Weights of a small transformer language model.
Size: 14 layers, width 128, 3 heads of 32 (1 for keys and values), MLP 320 SwiGLU, vocabulary 8192, 3.23M parameters.
Each number is 500 + 25 x the weight over its row's rms, rounded and kept within 0 to 999. Layers, rows and columns count from 0. Numbers have three digits each. The size before them is the row's rms in percent of the matrix's.

# q: layer 7 attention query, 96x128, rms 0.132, rows 0-95, columns 0-63
# k: layer 7 attention key, 32x128, rms 0.129, rows 0-31, columns 0-63
# v: layer 7 attention value, 32x128, rms 0.149, rows 0-17, columns 0-63
# o: layer 7 attention output (transposed), 96x128, rms 0.164, rows 0-17,32-49,64-81, columns 0-63
q0 040:526516519527507487496458441482464489503495497527470517494537519459496510497472486490535513494546540485538485491509474491517502471527450480508501497489553444554457475517469516482499509493457522
q32 150:516473468520450469545523508465508496481469526487482511472467533479498503411479498492512487550558504472477475481457525494494480539485523485528498509505492459504507535515509494473484481523474492
q64 088:522520525473464482523500473486499488433515474460499505473503509460495492482507517480512477503519497502467473509473534517532487534520455504540494491481509493544493535516442519465460479487497485
k0 048:483555541483497491468501500491476498530519495515500498525537512503526513545495489471472505458479486476508512477517497475487531464474477507456532498488504504494496468448504487492558510531496563
q1 055:539470454555493500483489531501498504496525531559504493505505503539483516517501554546456509523500451491545523517558507442482514547489456516518521470486516500494516519478506535495497493512491539
q33 094:492528515486546521468462496534517483527525487499534484534526462515510518568531526506499512475483518518502507499523488495474512450481497514498507486506490532528484448521516557488534518480502534
q65 104:497499481544540469459462532501496517527479487533510507540478520534523543538507497508506531499503488521498558490542507463499516562469514498498506500505532536508535503476559509471472499492506479
k1 098:519522453535487460546516499452453517474487506497489504514493558459488477509507480489539499500513500458485503536482531494568500515527492524509533502516516492510524501507484505465509484472473490
q2 116:514526540478508543506488504485522500511479470497471469525505496477520518504514478497467451467493566505509495493492520556493480506462535486497468494537501519530474517487551481530509485502552519
q34 200:500521528452527525461493495534497471531516478463487489526527462502525533531527501491510477464473525509525524497510467529480516465480517529469495483514494518525487458508543516530525534506511530
q66 206:478505526470490515459493452540506486499510481497478477520498487458547527525508488492503477470496504512492493496486484524488518513469523536490479477552515522522491476518544507554505526523511500
k2 084:483478536511497553448479499560554461493531510490537485469496455519502516506484517533484504531490525531525487455531465480481486505487521480493478503509479494471476465486521458545469510510530475
q3 108:487475507491480487489492458527561478504483509517520496472529461529491502523507526561492525533519503512504524478507509482474487509486482508501527490531510517461471506512486512496459489505534501
q35 089:506478530492524489486493486493486529547494546500478445485529496506532521488486508505491506475490528471494521451513459517511519455506475526517518486477485530469503506493553476535512490459525505
q67 100:528466499510487455503529502524518529549510512525493500529531505506526452483530554485480509501589456500481463500500514520512526476475484516489503491487514457476542463488512486472481481489501489
k3 081:491507505523484486483505517494490488453514491524501456498459528487467521518516526512523520468475454540501497549488522522519508534508498512519512465510508525496483503454480534506477500517475529
q4 045:456508518517482493529510486501498479505516479474519502430529519453478500478500506494494486510493543479493475500449507547507459542537542498518512482485487490515501530522526509536532471532490508
q36 111:524471478488448479527542481467497483484508509493466524483494526503478483451451524481517477531542502476480460497459526502503463552532514493521482526495478454494490538505514476481484464499461482
q68 100:501498511505498472521522465505504471429527474476482519462537484514467498497521528498508523506520485491463496516493526525506484537532444494498456500476477478489509517487437496527480517530493478
k4 099:496490454536461484539503513500508515449481515473519500465473507496489499476461516521517512557501506455502473484511503457515489512547502488517505507522470469468498484494503444481460458478510448
q5 066:490523471519485463469496513516461493535526500491529504508497490514514487514488520471513515484531441463549544472498485468512501488538486496476495489471475496517527503514466490512488489488462496
q37 150:497497498531489468506499491486501527461481523500515480495465518511524465433479494512489527546533486524496491456465513468479483512546498476523504521491486507470549539480496476466446477477478482
q69 152:532548506498527491511481540426467497506477488494523498483505498504473475461513535517481505509497495483530526490492527526514495449496488471506494511477483486512487560486475534462506478475505518
k5 106:491504480522466504541524497475462532476500511518510454472490554488464498496488485490518530505505463474483515530485534486543503527546457501492504505482488470502518511494470475469445473490476501
q6 058:531459472520503516537495495501473528495522470521500493562483500517523478488487524515449494460519511484440492540506502543474520488474536495490512469478521496510514477503540516513542443519501496
q38 062:471537534473522528484470455526492492494558478486523474519518457492519516534486482501504455504458498550522502526503483540500543487480531490488497505490517519503467461516462536529504521516526545
q70 086:472458520499485529488542494551538524512519537529492498532520503524496503510537507535445510478484528499487440491499497458502504467482519455514478506468487506509501483467479511547498483542507494
k6 307:518499455517480462565537515445453549477475513531478507496490551499472478488483503488516517505524464465485504528486549495530497515521482503500510495482494490498522532506453492459475475465488481
q7 099:519495518497562505529492530472475491478504518526482503498500529517468492505519547468499479449504459486476568526541531557522498531456480526481500475500516474511536510499466514499544519529480500
q39 084:512498514503474499503508496482491501470521495499526494505547515501477473545507491536482508458545504485517464512514511494484564487502499500508510494487519468482519476467464469486524535494461493
q71 120:477467494524441496462526472513533483473547475499513510451520495516501499485497498495516494479513481518451509474480493495511486455530516522492534474504514473518477495529520516481454533461480484
k7 092:496499508492504474499514518481502488521439511486502548489492473496481505461493537467517514513504521466517499475532481557495430550474522437496481483475464514486504481493497524490492476525472490
q8 107:484499498498527466496485457542472534492534495490485501509497473490544503450516471500528466497469534514551523473460511477492513492498534484473467515481477474484501513511559473510493507499479507
q40 096:489507536507509521510473493510499484564501498519482467488478474464523484538474459502472513479484500505467524555545488469524505545471510468504548474527433525488519484446541487530487508490506501
q72 090:476456504489556531466484499537519501489483489516485486497509469506516498526530507492512534519485493513467495537524475489431494493451465506481466458517519524477553508470507501513512506519461541
k8 088:508472484500472473511542504482536543465495504520477497485520526511462518455496508481519508490521502531554527467462506471494495509515466537491456543483502499490501523495512492465499483510496521
q9 095:518477539506483521531494486526536494506529520489515451534460477514517498508522473473524502524465474501563513470510475448484511480499463473480504510513484502512477519525520505479492488473534524
q41 079:486502490459517517503464496504518504522490526478513501512491521491496490506497484529519484492487469486521494524527517560510495464505423484471462480502509504515538549507492471499499517506497560
q73 111:518464483540524447509517490502491504498467518496521486495477515508503440486521499551504501453476516470484455514506483507469511520494452500512525509520517491475473593552520509464514517530538516
k9 086:430562500529490528511514475508525480504511461476520480528522492518500531493518497488537547502523519515535528472493474494491517511533506582512516528508476491479504482478494491487497454463484513
q10 107:470528455478526483486490467462505489494546457530503484511507511465516496471476484485510490515529537476526500455458502545529502497499508533501481518461489490498481515531488505530496499504483526
q42 080:483482494448473518486524520496490492512520509497487473425472511511532461473455529477541521492493490485524437501514456513511474475581521517486517496491497524497490497501479538511468500488483549
q74 101:502496485462553500498496453512479505521513521500514510487484458464546445527479499444481476479510507484516460529451501528491540519534529540471480489510484504505508486529498474479498513508495500
k10 080:488517469546501511481445439504500501484521499481522489521509516443495507469476523501528486535527528500456513469486559494481483521502460521511476509505534477508501512513503538510520523521476508
q11 097:502506530473457492502535514486528496462473531474491493451466478504493514508482515508493512502516537497495474486505499502484470538484492473520485467509478486501520523493490511457496502471523512
q43 096:485473464483455522512440524490509507470482460504490544529480476479524504498498526516505454497490516505488507458517469571472524510473487503511502483537460517512483470513484491435501486526492515
q75 085:467473497454518488496493507522523499497480510503481494512513496500481501518494475496456516464460476487476516458454472501463510506467496513467464459476482544500501467498548481464494504476515536
k11 079:474521507491505465533550490481498505507499490544505481528468515516432508503522502489534515490482498498451517517544511488507490520503481544524527512481547485483542543503467477496509543479474477
q12 096:487483497499447507502509480479508460474500502502483491505520490504524534536522489492520524555482493510492526453545488496485461545498504477473483486509499499511506517516465465496526561475515453
q44 094:542493512428470478502500479544521480485516482501475507503492488460494490485488493495518494552528518527463468504496466502477492485510515463526540514478454484502523489456477496481439485517504485
q76 103:523491537518469470509507503491506519480481486499473483500445518484513554522476514530467515466498507484492478501501520492527493498523559466516535526466506466530501513475480513477465430512483511
k12 085:496531484549489504495494512427508497499514504503496531482500506469494486525508493470495502512495481485535509466500478487515497506505504539466431501552513517494456488509509523543493503445517486
q13 098:507566463548529467522488511520443517522503536515498488536498485467495507492480491520481498475504500497449473508482512530537503490482514477546482479476525500554487530517505533533524536509518489
q45 082:518510488490532468498493490537502480524461523492552499532507468488497518507504527528486553501505521499526499544523511512481525509489461503454459503471479502557460466482507515512544467543518499
q77 091:485488512531494523522548501502486527525508501515472504511499525512500483532507478500464523519533524483494479545527517480505479511501485454499489474464512514533494487542506507448501494486524518
k13 075:468525499455505465505463516510538546500495494471526507536486489483512503507512500505506478496485535473507479471482476479499483394520537467519509521510527525538508510489519491534511532456499497
q14 079:501497484493526467490498504463518529497501446521508515521517510538504492521511482513550508472507467496512524477430472508493487491509476541491475548471512464567450496469495516499525492540488513
q46 098:447483507511536525503467493484534508499489488521482521530489472431490499458546537541504489506496474557500492496515516530478517556510496511494504539504520471477477470520481510468492540473469521
q78 093:518505560456498440503489491500527480485494434478442474470523490476490503457551473486513522491536462550514535481478486514475539472486471553512508527530483517486538452512483523488491514480520510
k14 078:506505454507494482482537531509465500513482508457489486435484507544481522519500506545516525473500511475513484500459484467478501550493443466513476526494506482511486515463506491525542501501525517
q15 101:488489469521516541466524466516531506522534472506508481518514485499510461467454536521465513523476548523529431486494499465482500500517508483518530524502527519487467477489534476489467477494497479
q47 088:542497511493521515473439509542488479518475494486533486475485463481508489524534455449536505482496521490520563513451487496508472505513492483484482501533524540510491487552513507481480515485512492
q79 108:517504514516495484468518462509521473492523463524487468489492469453503538490486485514524526493508515554489527501462506543495500572522480536504483497503503535495501522534525512477487498499492508
k15 088:490488518513506530499542507486518528458535530510536483492481513504538489501483492569447480536485471503475493562507492476458562512540516540522537528518464510475488482506514493520474525503504484
q16 106:531484495496527499505471495550516510472528542491525528506493495531500489482513559514521516519476485491492503470545515478494519486557465542521512521490457508457484503538506493498490503503492511
q48 075:506524474512505485502499479535518512493525469472489490480522516434507509500531513508466524508523503489539494514473491549545537563474474491504479473503518466503477491508505490491473506536518554
q80 098:493505501560491484509472525526499488490528515456517492455523492506515529465515505540525475518496474486495495467481504472481502459518466500495484528493537508491483508519465545481486518505497542
k16 081:479501489449539518470497510487506467496512492470520473541482464542510506509481533509561529476489498493495528512532496495472515491499465542507477471523532492527517485468497478475491534498476490
q17 111:481517506522501467490476503454504497540499498473495513499559491475494529485522466430505474461489499464520501472488526493506529513511472505526504526496479538526516524546488502511547508479446494
q49 089:461474514527512492495463493539471507481498494518513518522558502491500542566507477481503473540492450523548467520510449509473524488528522501492503525517468509524517484515491509489521495473459507
q81 090:538476522514452491483521482504530499506514528518479481486481504481534439509513510449514466494492530531504507523521482568505490492502530469498532488498461505511495493578509497472510530497492541
k17 086:521528439474467487490500507494501505475511482491551505487467493477436473477479497527517505510494515447505504475508514500488486462510525502491495539530510460469474527490526501486466501493475441
q18 088:494441491517533487515507463502511473516467465496491505532496505506518495494455444490549527510475483478502550470513527528483506498446519547507473454491508515507519545499507518517505494512462485
q50 081:465439494488498507523536484475512492526467549477533494474504505510432525491510510523450523517495493471523471539461514483476488528471489556514507497504491511528545494477530505471497523463522491
q82 102:494444515500487475487484502497516551521452475514471506527526501509473524495491502456486486518485474489481482495496510440523426520474499466475523507497525531499520481494501529486500495494511473
k18 084:533537529523513496511503534496484500524484478528466502502459458476509484470492528517538453477510515471499505472506531503513518479461516493503475513540514481519494487500493534495474476512530511
q19 106:466482520479530519482499483517516517499490481553489501537498488500503511545510485543480536504505506533499469513510465469490529491526511454533538526480515496494475457508506462532464479468456497
q51 082:529514487542484545505501463499505458477496473517520523523569478453469490449506503544504487525444480487493511499513482460491518464500467489530488521491476486508536481492468520480511475440515483
q83 103:495538474481480513490464495510467496528460505495500496515476477491466502480522463533470467490458522486499456529529486501509496458477519494525527502519485474486484485509474514512529493504505519
k19 083:494472522508521551533502475541528530519528505507490510492511496474499430557503470484497482512511525495487437517546503527505510488496514526546514504528494502505515518514471504481484508522479492
q20 113:525515484475500490505531545501512530498487491562469517512476514523505492532510469474467533510506472501515528496552519512515510521516517564472471522512454485482509522448536470514527503496475521
q52 086:472500530535470514537527505487509476488519511444463424487530491497501511479544535485479491520518505512480532463498495452469500506517503480487492548511476486498492533533528490500508463492508518
q84 092:512501536529547493531506518483482512501478505515495481510510523510490490492506498528471485509487478482549475524503523500505509477516490482508496501512460548470520490502510544457524497513481517
k20 089:535511470447522515483525494517523496539496501494498529495483472504560523527484486511489521500481550501541485515532496450501496515458501526461505484481535492476456463478506464546522525531468521
q21 094:487447524491488505476469502509515499500521522533530544490520518518484519526478482525498536481527498510483506524548496530505510456456443472465489501539472478499509435510476510459498474489497511
q53 085:486500483493495524538524579520505474480465483501461502502481497521500510562516531492521502515485495494470497506505534514521484506481480506485508484477452488523489500510494516493471470501509460
q85 098:502490488511477525520525515508508529512507472486501533512484520516486513546526488491445528470508518535499500511527541486533504472529486442477513515486470515538511437449492450468475497481478462
k21 082:501487506492515487517473518455488520488528546550515512505501517481474507474486477502499468508477477495516502508508490521515473470481493530468487489503540436497546475463529536514531481526531530
q22 080:504524492492501498507478482500446505458519476496505506458525478485482479492488494514508528526495523515495538456521532481523472474514489489464504483493487464494504480539503491555483485494517484
q54 095:475535482507490482504483508494452506493526522489489473493546482453508467505481533474526502459500451486536455513489509519536499503523509455489511512522512495516515488488472496470470459512470520
q86 107:480475498523432520477561501487512506499510467503468478505527513506459546494516514469528497510523477479487463500508557519550437511518515510504524484485523482513493447500491474516472476494494496
k22 085:497510530499496471474501493498496510491464522516496540510507476505504502500514491503501462483473520486515531488505515511518485462515493536502496475515476517524483528451554544517495576488491502
q23 108:519488497515519561507494488541539511537479493525521477516494499500480543500479470526458510509495488516516481538519477526487542516497482503521529503514513561448466477519525485536497493462504543
q55 076:484513492509492492506512497489522453521477501485535450536518465497468498538525511479539543512519518491504482498519499506472514485454501495476476514493505536532518531472501475473541506517555487
q87 106:501470492457522558477495517516564511489517506491504481484487451500509489502513568484496547512501519528481466487510532569492480527554462513492500524487515495496509488514519461472508475465507496
k23 082:487499474509547502500463527524478522516484518499506510514514482493513553509439462473471469482465498495499473525513514515481505513513501532538519513503512503456467462495543471489466474486453514
q24 094:510488466483469519515526532475481514502495516534479543505507537492485510545472508477495499457546488460515517534468483498532480485472494484544523496470479505528523478507460502501519489485489503
q56 088:544484505471475472508533481515490535496476494478478533437479511506511499492512511440528478513518493458481447521491496530465506453466444492519476513515496466510504543463458493511519502496484529
q88 110:547502480527475472505498493537501505474455510534477536507511505534517519519500481522462539541532471470504498497532538520493483540472499466503523461493509477517527523495472490516458503530502489
k24 087:495505514527510510500545518500522512483526499500516535510514475475476476486509499495490448456491525524529496484505512495515477533497530488486544443525501504480506455549502571491471543479528500
q25 108:521506469530494487489483520524451504523486520514498549535501495479493516520478504493463492501506515477497457474540507526526500536497546477498473505493475498523512492526498453459516494495474479
q57 090:498483507522524474479496502491501505490493506520487495513547484503529437517494528455509488495499451494489510495505474485504483456484522514529494503515496515516529511482451525500490516500475498
q89 108:478500503477482513482488486495533513474525463482468488473491558443515503508484484492526513521545501533492463495506506485481479458508513504525483482512487512514527511497473542468428512471485475
k25 085:477496480514478507474504494544510499483534512489498510508494437489511480503544536491458517537464523478510483477536493543520497518511482454455489510512524497480465484508528487484483487500512455
q26 097:507519517490552499519480518522514514488485504516480518490451484545487500487519522499497568524510524481506550516559511486528523508490492498455465503484461463460535497485495460487457475482512524
q58 096:496470492489458486531554503470517504458496486500482473489479479532506471456508456538549439488496527497501489482455531474506537496498545519551488534516524489495477484540507560479551493504495458
q90 094:502480506490485473544518513504518538527505488521482472507486474527490488453524500528491488482532560513475470486487514508485541528516520485545441514523487483461447498481555529438496486499498507
k26 084:506551471453520514473479496507519494523522487511506520556496522500498541544510476497479522524548445495578487505520505496493473552509504497446474491489513486504487513463513456493489508496472510
q27 100:448489518500507472521469521501492522477501490499513491529555518470514512579486541488520506510519479538503489531557498520545538490526501486505467524488503525517488519540484489494521479511523488
q59 089:535512503469505531521540496509489502491502472489471486475531440473503501523498515491511518498462491484489520496529490470438483493509506465517498539480473484492519504489530493494526499479415484
q91 088:507501545524483528505493477473471481453487469485548507470528492528462475507490512474516524533505477433488540499483532512480497484478484514517483486494488508499504482449495500486500508500531491
k27 082:517535503504498498501492465489506521506522514489504548524472532539527483474519548517497489475499545483507456494460504520519463510530528485491502480483511454455478489535481466528492527511551503
q28 105:489482493535458504526503447479527475484485502504493461495479480508470493474456505537495567508502512502474533507546508466503442524482498486501496493454507509493509511496479497462459476514500493
q60 079:480516494523512514503503481497479513493444516522479505521509496477465489516469496480506556531529495491510529471471510498473526469550517484504507501479525441542501480503491466461508539495452529
q92 113:517494458494500479527492491480518549525495494582478522522502520498464483509495455532458520508511500493488452530505526521531512449491522449513478487495543528512517524525490468503496511490527480
k28 090:511524492517492479484478496475509496461537485504477490525502483507551535508522543530511482461482506477499500513551502497517508541493525547513536477521502530504527541489500516470503489495516499
q29 093:487484491511502454527503542510531515488484491527512507512523520505482500511512468451493521534555466502493463473482511478459538485517479493510498541551480553486526514501496489512558512468471463
q61 076:496498494485452465505495497460527495479486492508500518480502497467523499471483449520468483473510518517484523534487479513539491510465494529511506506488447519493507471475496463514502489481508502
q93 101:479511490482499480506488476455481496445525484479509438487527493489495463516497495474512492466526463521496523514438509509490503486554460539466460480514468469535499475504476480532490470484484480
k29 085:534463477547509490476529501532473507514496511508507560513465484508456475474530561489494511508479518477534483473491490469482510463531510485519517503429520473506469502511508555478526514488473455
q30 122:519498491454508490519494478496541504513478473505487482515494503486510542499522458526514502527508512524539490456495522418514517517494468492534492535536503573468518539500539496510520507468478452
q62 083:491486505498517506475482521502476497488526472481506446506506502480532506514435481509510486488496521500513534493512494531533495473544518517508504461530481465474490482476484476502454502477518507
q94 096:475476466479503515485515535533509508555525495475500564508510489522483518485465482501495514546494532500532526458549478446472505509501495486503477505528524521496498486480499473481517487490508525
k30 091:517510500504495491489524480460537507535507511543482454507488480490487494513492484456502484502507481473530468519483526449490467498568462512519508525505484503511483529545526484546515475482440539
q31 093:517492499524507470512473511464473487516481486531510515526533539542474489525486484537499483493535485450551540512482510515525487511465463528474483499508504490517459533514515506536533490502552537
q63 087:541529458497479532518508517517492521466534502511475500502492537493501526496490483479549470498511506473505446475465460491494496475538522487507509482513531487476526506511490517485507522480501517
q95 094:499519564515544509514529524541525503519536501521513479508505464518509474515570496501518518480437508511511517500495476453526537486499457550531463498490547505505476546469529505492544502503525521
k31 083:468495485509498475497475495491522461527505472512536526503539488527508514496528498492462476523484528474472506537521544531443512508451482503498522520499500483539505504500484516513556496495474463
v0 102:470463484499520521498444508481502503530520518528516525553501472515502534511487481512536535511549487471512485476488492487483495497535478463507487535485473529503504536437504492483508480440574510
o0 088:515495435491478506502522492486486485495516467477492542559556509452511534516536480495508468515523497480519518495473512458518520488457531515515526515500510493542521501552480509485522513502496472
o32 106:472520470528533514484451516454502518461499493529527515507479500514466511508502514495494494504519510468498489527535514500482510494478490543515500484514520535512481489460511526473514482496491512
o64 108:474485488505511461516486511518541457486514513513502485515505511526513504464490487522508534507486443529499518459490462486466509514535459477489472524511505491475489464524502525518459498498494482
v1 096:517522484497514509498514459508505489475554474484477498507458477541518485479485545479511504476525484534553513498540499507517462496471493515486494465485514440480489515516467499469478506525480530
o1 100:501470532495503456536505505503508537555475475471476466456501499507478502541504487498472489502479518563476513516511502466502475512515471468473498492487474508486482527522514497497517484476504508
o33 096:526543513524497530493541510490473469551505497469511501526545489501531522463462499501515516490520490484536544502500486512520472494480496491479497498529503511508453489441490486505477559506530477
o65 105:504499554525492468560486454549536507495505503533492523467473523495506467479502513495506510520480497498464491497490524487506508514451561500527471513491543497468518523514509503514474499517524480
v2 102:525544513454470547510479511510506498500517522514534460499510508484520476514504486493485494550514521523460476487501484521453543455527500458514551518469487509487462509509497485498475530504530514
o2 078:511505525499482493462513474525506456457508477521503478464458506525524490498508508523502526507499541501513497516491513505509482515471494513529469498559470500454521511506472517521501490433537500
o34 108:459527502484518507514504527502501478541514521476491531495528543458555514512475484530530512471518476483493432547507497497537489502525512485502492506483513450527498461508482473482451488569473505
o66 107:504470498466496532497491533518488490460512526502500515500531499512506481541451531498493485507503476511518444539488500504482518467514507488516526498528501543494491450475508532485493520500526456
v3 091:501513512502514530488513530484496526503462487484525526471476482477510533503470488492481432525544485504503491458510508528530535521471565500551487504488497486519530508516498504478500524454475483
o3 095:512487475500503468478485476482485528527491496526478529528490509516469522499501529489500529496494495496518491461488479519502489548500468508459451530519450493478474462511511455515500519504483497
o35 104:497502483471528561497545523505491525529496471509482511494496498482497500527523479508516463515468512477471407492483522501443480500527497496478496551560525496518535524513508527510459528498519478
o67 096:517509487544556537562472512518504484476511505471519521503492547474512478487506468542464491534539466517468508513503496483521466475486544513530504485497524498493493475495526496495479480520490485
v4 112:479481529494562471485506459479466491491484524480488488496499487477495469488484497521497497472494462510503449518481462473511499503490486486574532533493497539522523534518505504486510519519519486
o4 089:482478441492503493489501498502539491505482497505452567527531519513486487510481552505504510471522514509506545489506523571515493507506504524456475525483458498483542476505529512518495511482546495
o36 120:487519508482461472481460484515505520497505510508518489503496491458469474488495501524525470473530534546505454530465497476506479461511529493533529502509491486509485453516473510513501554510482490
o68 102:526527532507490474495562498505477453477511493478511449544497490521523486504476512537532533501517468523464488468520479496495524490468513480510441505497549498518533510490491491509496505498509506
v5 104:478516512451476477511497504493489497468516473515498507497523534535466549490459503452510501535521518504499553534472492540522486490501494516464477467502460498541461522509512489522557503563508526
o5 080:528505513510563514488514459515481426501490485500489476512486451492504480515496471507489481473469525473553537487487546507511523552506520478463496448538489492512506538492528496485480477536469486
o37 106:525515456522485525474524500500495464507487504468505532509529503492518515479526487491549498465515522475472594529456540508517520503474477479496478496476518505462519501526490482525488516506480530
o69 107:475521546480489525449495506466490438456468496521509524472522511467492497485507473497489536518456543486513527498495492463513434477523505506533554494486478459461474472504489492498531512485497497
v6 100:499507512501469462506509487483554521537527514507480478488519535463521539498510510527535499509486517519489447451476514471530520507529471500551507500513467546499519517506505543493488486461502468
o6 086:491505507495486537471476581470435548498497469512513464508473529532529486473531508450491495481505442501478513501504516513484544529506522502503516546501505468517468494481521479501476513491493503
o38 109:533513475552479485478533463548517509523504482550515474507504515506514525494439458508502499476511510506522493530515534487533502466492490489509490470487515481440490512484496534516530540462474462
o70 107:491477499513516489491493507494485526507551512478475517514553494491497480494505476514497498499515529478522456528477474479482487450547471493517525516480512539536457495532482542506539469502483475
v7 100:551476532469503469501511501492527485492524483511508533497506523533540439522521471519497482550508512512509513455472515538558534503491503536508474508492433487536507495507473518503519510502528472
o7 084:498511463497502499584482499529525500478509514453467509511504442483503519489519493537498508476471516490482477483502506448468463518486541476509481483486510496455465537503470517463476486488546471
o39 103:547495510497497498481504500523515572525502508512513477564478498469524496548472511510523502515508478472500493529501457474517509476464489540499500489510486507482557478474531476520485472460488476
o71 121:473502499526477507457510526452496469515515468528498522522561525537483477497512517498501487490544485502515521460471528545516466453514490508522462525485503525520479460523456510529539510506489494
v8 105:495531478533494512511467511504539485520505467490517473502492512486517499541503493559531472483523527516528515493534484490509536478453503515532487494482463539500485546515518516493531484457547530
o8 094:544506530515508472497525506490477539471477505492495504463506512510539491505506519471549512459477507484539482540524497506474481469538487501491517506565493460501520453493518483520553520507520537
o40 113:467521478490500510504490439461499463512543503509500459480482511487517538482467503480477480540534510485488502477545486465521507541473481480479515506474499485497493507490527505473494510534513522
o72 107:468514485546502513516495507502524402465493445500511520533533490477459483498492500561483499547515536512500512472482482536529492502506537502519447506496504505515485500534441460552476508500480491
v9 098:509491553522531522519522569499539509499496501497442471484504473512539473496500533509475548513453520489564493489476496508504522510503441495533438493503461511474511499490531465518502469456491511
o9 092:491489501495527479468475454487488474510491513496497526525517477467466487496451493497482475497475536525500537474483504476497469533432496509481449462483522516474519472489474467501528494529493513
o41 102:514485524482535500551459553518516514522519481518506465451470473505529516549484496492486530494495484511521484503523459498456510513536488484519477462484477479529511522498538523496494534509485533
o73 096:485479552500466537485540520501558472495497481541532503431545507507519507520497505531468509519509553494503509500497435493460488450506487488491556521497472502511472499504457512496504474497489473
v10 094:488503496511531530502530520524527502476474512518532515482491524494512539500500492496473524516535499570555489513546489473452507551492486528451494502488529496466495477471518430527483487482472469
o10 083:482483495491475495490449525479483507504453456503479476502491510466477456453479515481538493525506444463428520518472521512543477491497530568499499475501541501510510532469475538518493518488477501
o42 111:486482527509492533481505528491498489509539512522494499494462510530503530569491529543449513532513494524518474544488459475491527533514466496473481490491492493460462491490557495547471445463518523
o74 098:529497440472517510481501512504507501476490511471484536458490478473522522499539488483526504514485501532527483465463461448462482541491518501553526537535492490488517507514447442503499522535484494
v11 106:519542519505528508502480496500477496529488588533488540507513457488502487508487467507475475456543495542497500541445536518527508521477518497530501465498516453520484485490535505506501536499496444
o11 086:501512505506476495529482544483453513455495475490500469466508503477475495467514507503523458505471518482514539462484522445481485524526514494535520566489496480485487568512519527458505538463501518
o43 101:510472537447521501498506551513494530515478515499485505508500522519522438492500504472525497472514490464479489500467463523474483530544508533510508409476524519516515485508520507435514486523443499
o75 122:535496468492483509505535504540533514485496551529461508531501476498475478473532513519515493520502505501504481499509522513510513497450521504473499455577518471508559496512463501557464493512527484
v12 088:483534531479544488506507519503469509504494473514457518482496532493488524500553434518478510470461497506476515530512494498458515476502449530483475499512520480508476552457485472525503527496486459
o12 090:504482521504438530487490508497509529469508459526495468433515535481537511514511543489530500495512510535474499453528484542485477464443545492479482471497485498483536464520497477489489471527532496
o44 095:505498488466504453526488505509534437514485523554497484499465491525504457494520494492511510476505510522506488473497500533502502498568506554536488533561493493538510527488512528504494483471476519
o76 097:489529524478545498458471526483464463483495502500490506514490505504462465503488470494502529467481479493554486519500439474510454564546477517484510490489504478488460461501527463548519525520493497
v13 092:463496491518439476504483509478486490504493482453504520460571479449482471482491480491528505479485502524472505518500488489476459470498494514489469522508508527553495496536466534485502479519490470
o13 074:556524460473459524502539516512494535516483513564495542558478545477486482522514469501501500506490503511524494516494507495500516466530520495514472485506478506476454515526538478493516476493455525
o45 113:466468526506495435484495505521483522491471529478518454473540444465520507495518506485474511453512514517490543489526465475508508481485503443496509533462494475522515537454483525495479518488537499
o77 091:490513481497535507500490483492538463462482501480498524472478513506484472530478502483475465487510502497511482494477517489481459506489463453521498474507533494504549467495459508468506506489498434
v14 102:486501489517475548508444505513474514467507524485531530516553515516480460515469524535461455531494483476524485517502472472528545486509459472524555514519456509474492505516480500490468535501529491
o14 090:484502491519486474568487477499513538481473550536495474458466491545524516509520510530534535517504447493518463523502504469505471510498464506479493486485468499531517480473500522509507546543508524
o46 117:460527544517506548536515533490554492468498520490516523537506516478483497500513513516536533463501504517488506510592504507468521498516512477541478475497496541503509498520504465469507507493510477
o78 092:452488465508525478507470510479524493516485534545542526531541503522475518509495496548500499482502520502494472523474521475544504463484493483539529524485504494470445458559474485494496494471505526
v15 104:519506532501502483489541508536483507526485507522512508482471490488528518456526487501518458494451507517487495469484472439499481527506532503486486498509455444534513496477488527530537499465454497
o15 086:496489481479512518511499473522539469474507493508480491495482513488502490546472530530471539475569463518479488486535493558493527487511478484486482491514443521486506462542518512482437508498523469
o47 115:508522456551476468466483525496512493473483504520475468522501467522519490496510474483524481524483519528503510501485507462499493483519494513459469454523483518486502509448487497496551478491505458
o79 093:501448529488499530460555475530535567509508516519502478479503510498512531527478482500530497552519497491480522494507493481486523538458484526534542478521523516475490490506537493583513473464547511
v16 089:552464472478447504510491489494479477520479513457477512486520500486463464505511500504533478510529483511512526491504500518492489545484502489497523513538537502495509541440464492485508488521496530
o16 093:503524478518489496482497516490504481525507517571498503549497488521490498514491485517462529506521483485513471501493486509502545499527496488553516534462500533499515471523471522508488504453496528
o48 105:490521510492503484474540536500490488499513527499511478497507519469516444463546501493498483463478512445504500465486484520511495506475486517483505502518492456456499484499529472461543473519523521
o80 103:511497536500506512517496497495513461492486489494498506449521527526517526468501489543502490511504518531507497512524491436504462515474499507494469474464512534474518533506520524467470487525529498
v17 099:528504480526500503487483525480499523485486524518491508480503486558486515516485479465539495511474525539537487536539513435459445481514499507514515510478500506536502504494523488487523539520496448
o17 085:496505522527525464505532480485491494550487486437517510487509499507518519474531488475525513482469472474511518534530451531511512505517481495467487468582451464523516480496492522531539546505506515
o49 117:520486522455433481531493448510543489452466533526513534467494489571518506553535495476488526476509527518508493473540485515516494515483507543502509510471474512495462516506516470525487489475477506
o81 113:535500486515486511443476512509478532505513518491482485516511486463469461502472470484516511509503519440514487479509540457525485518489491464503513470460514501526524485500457491484510512496535469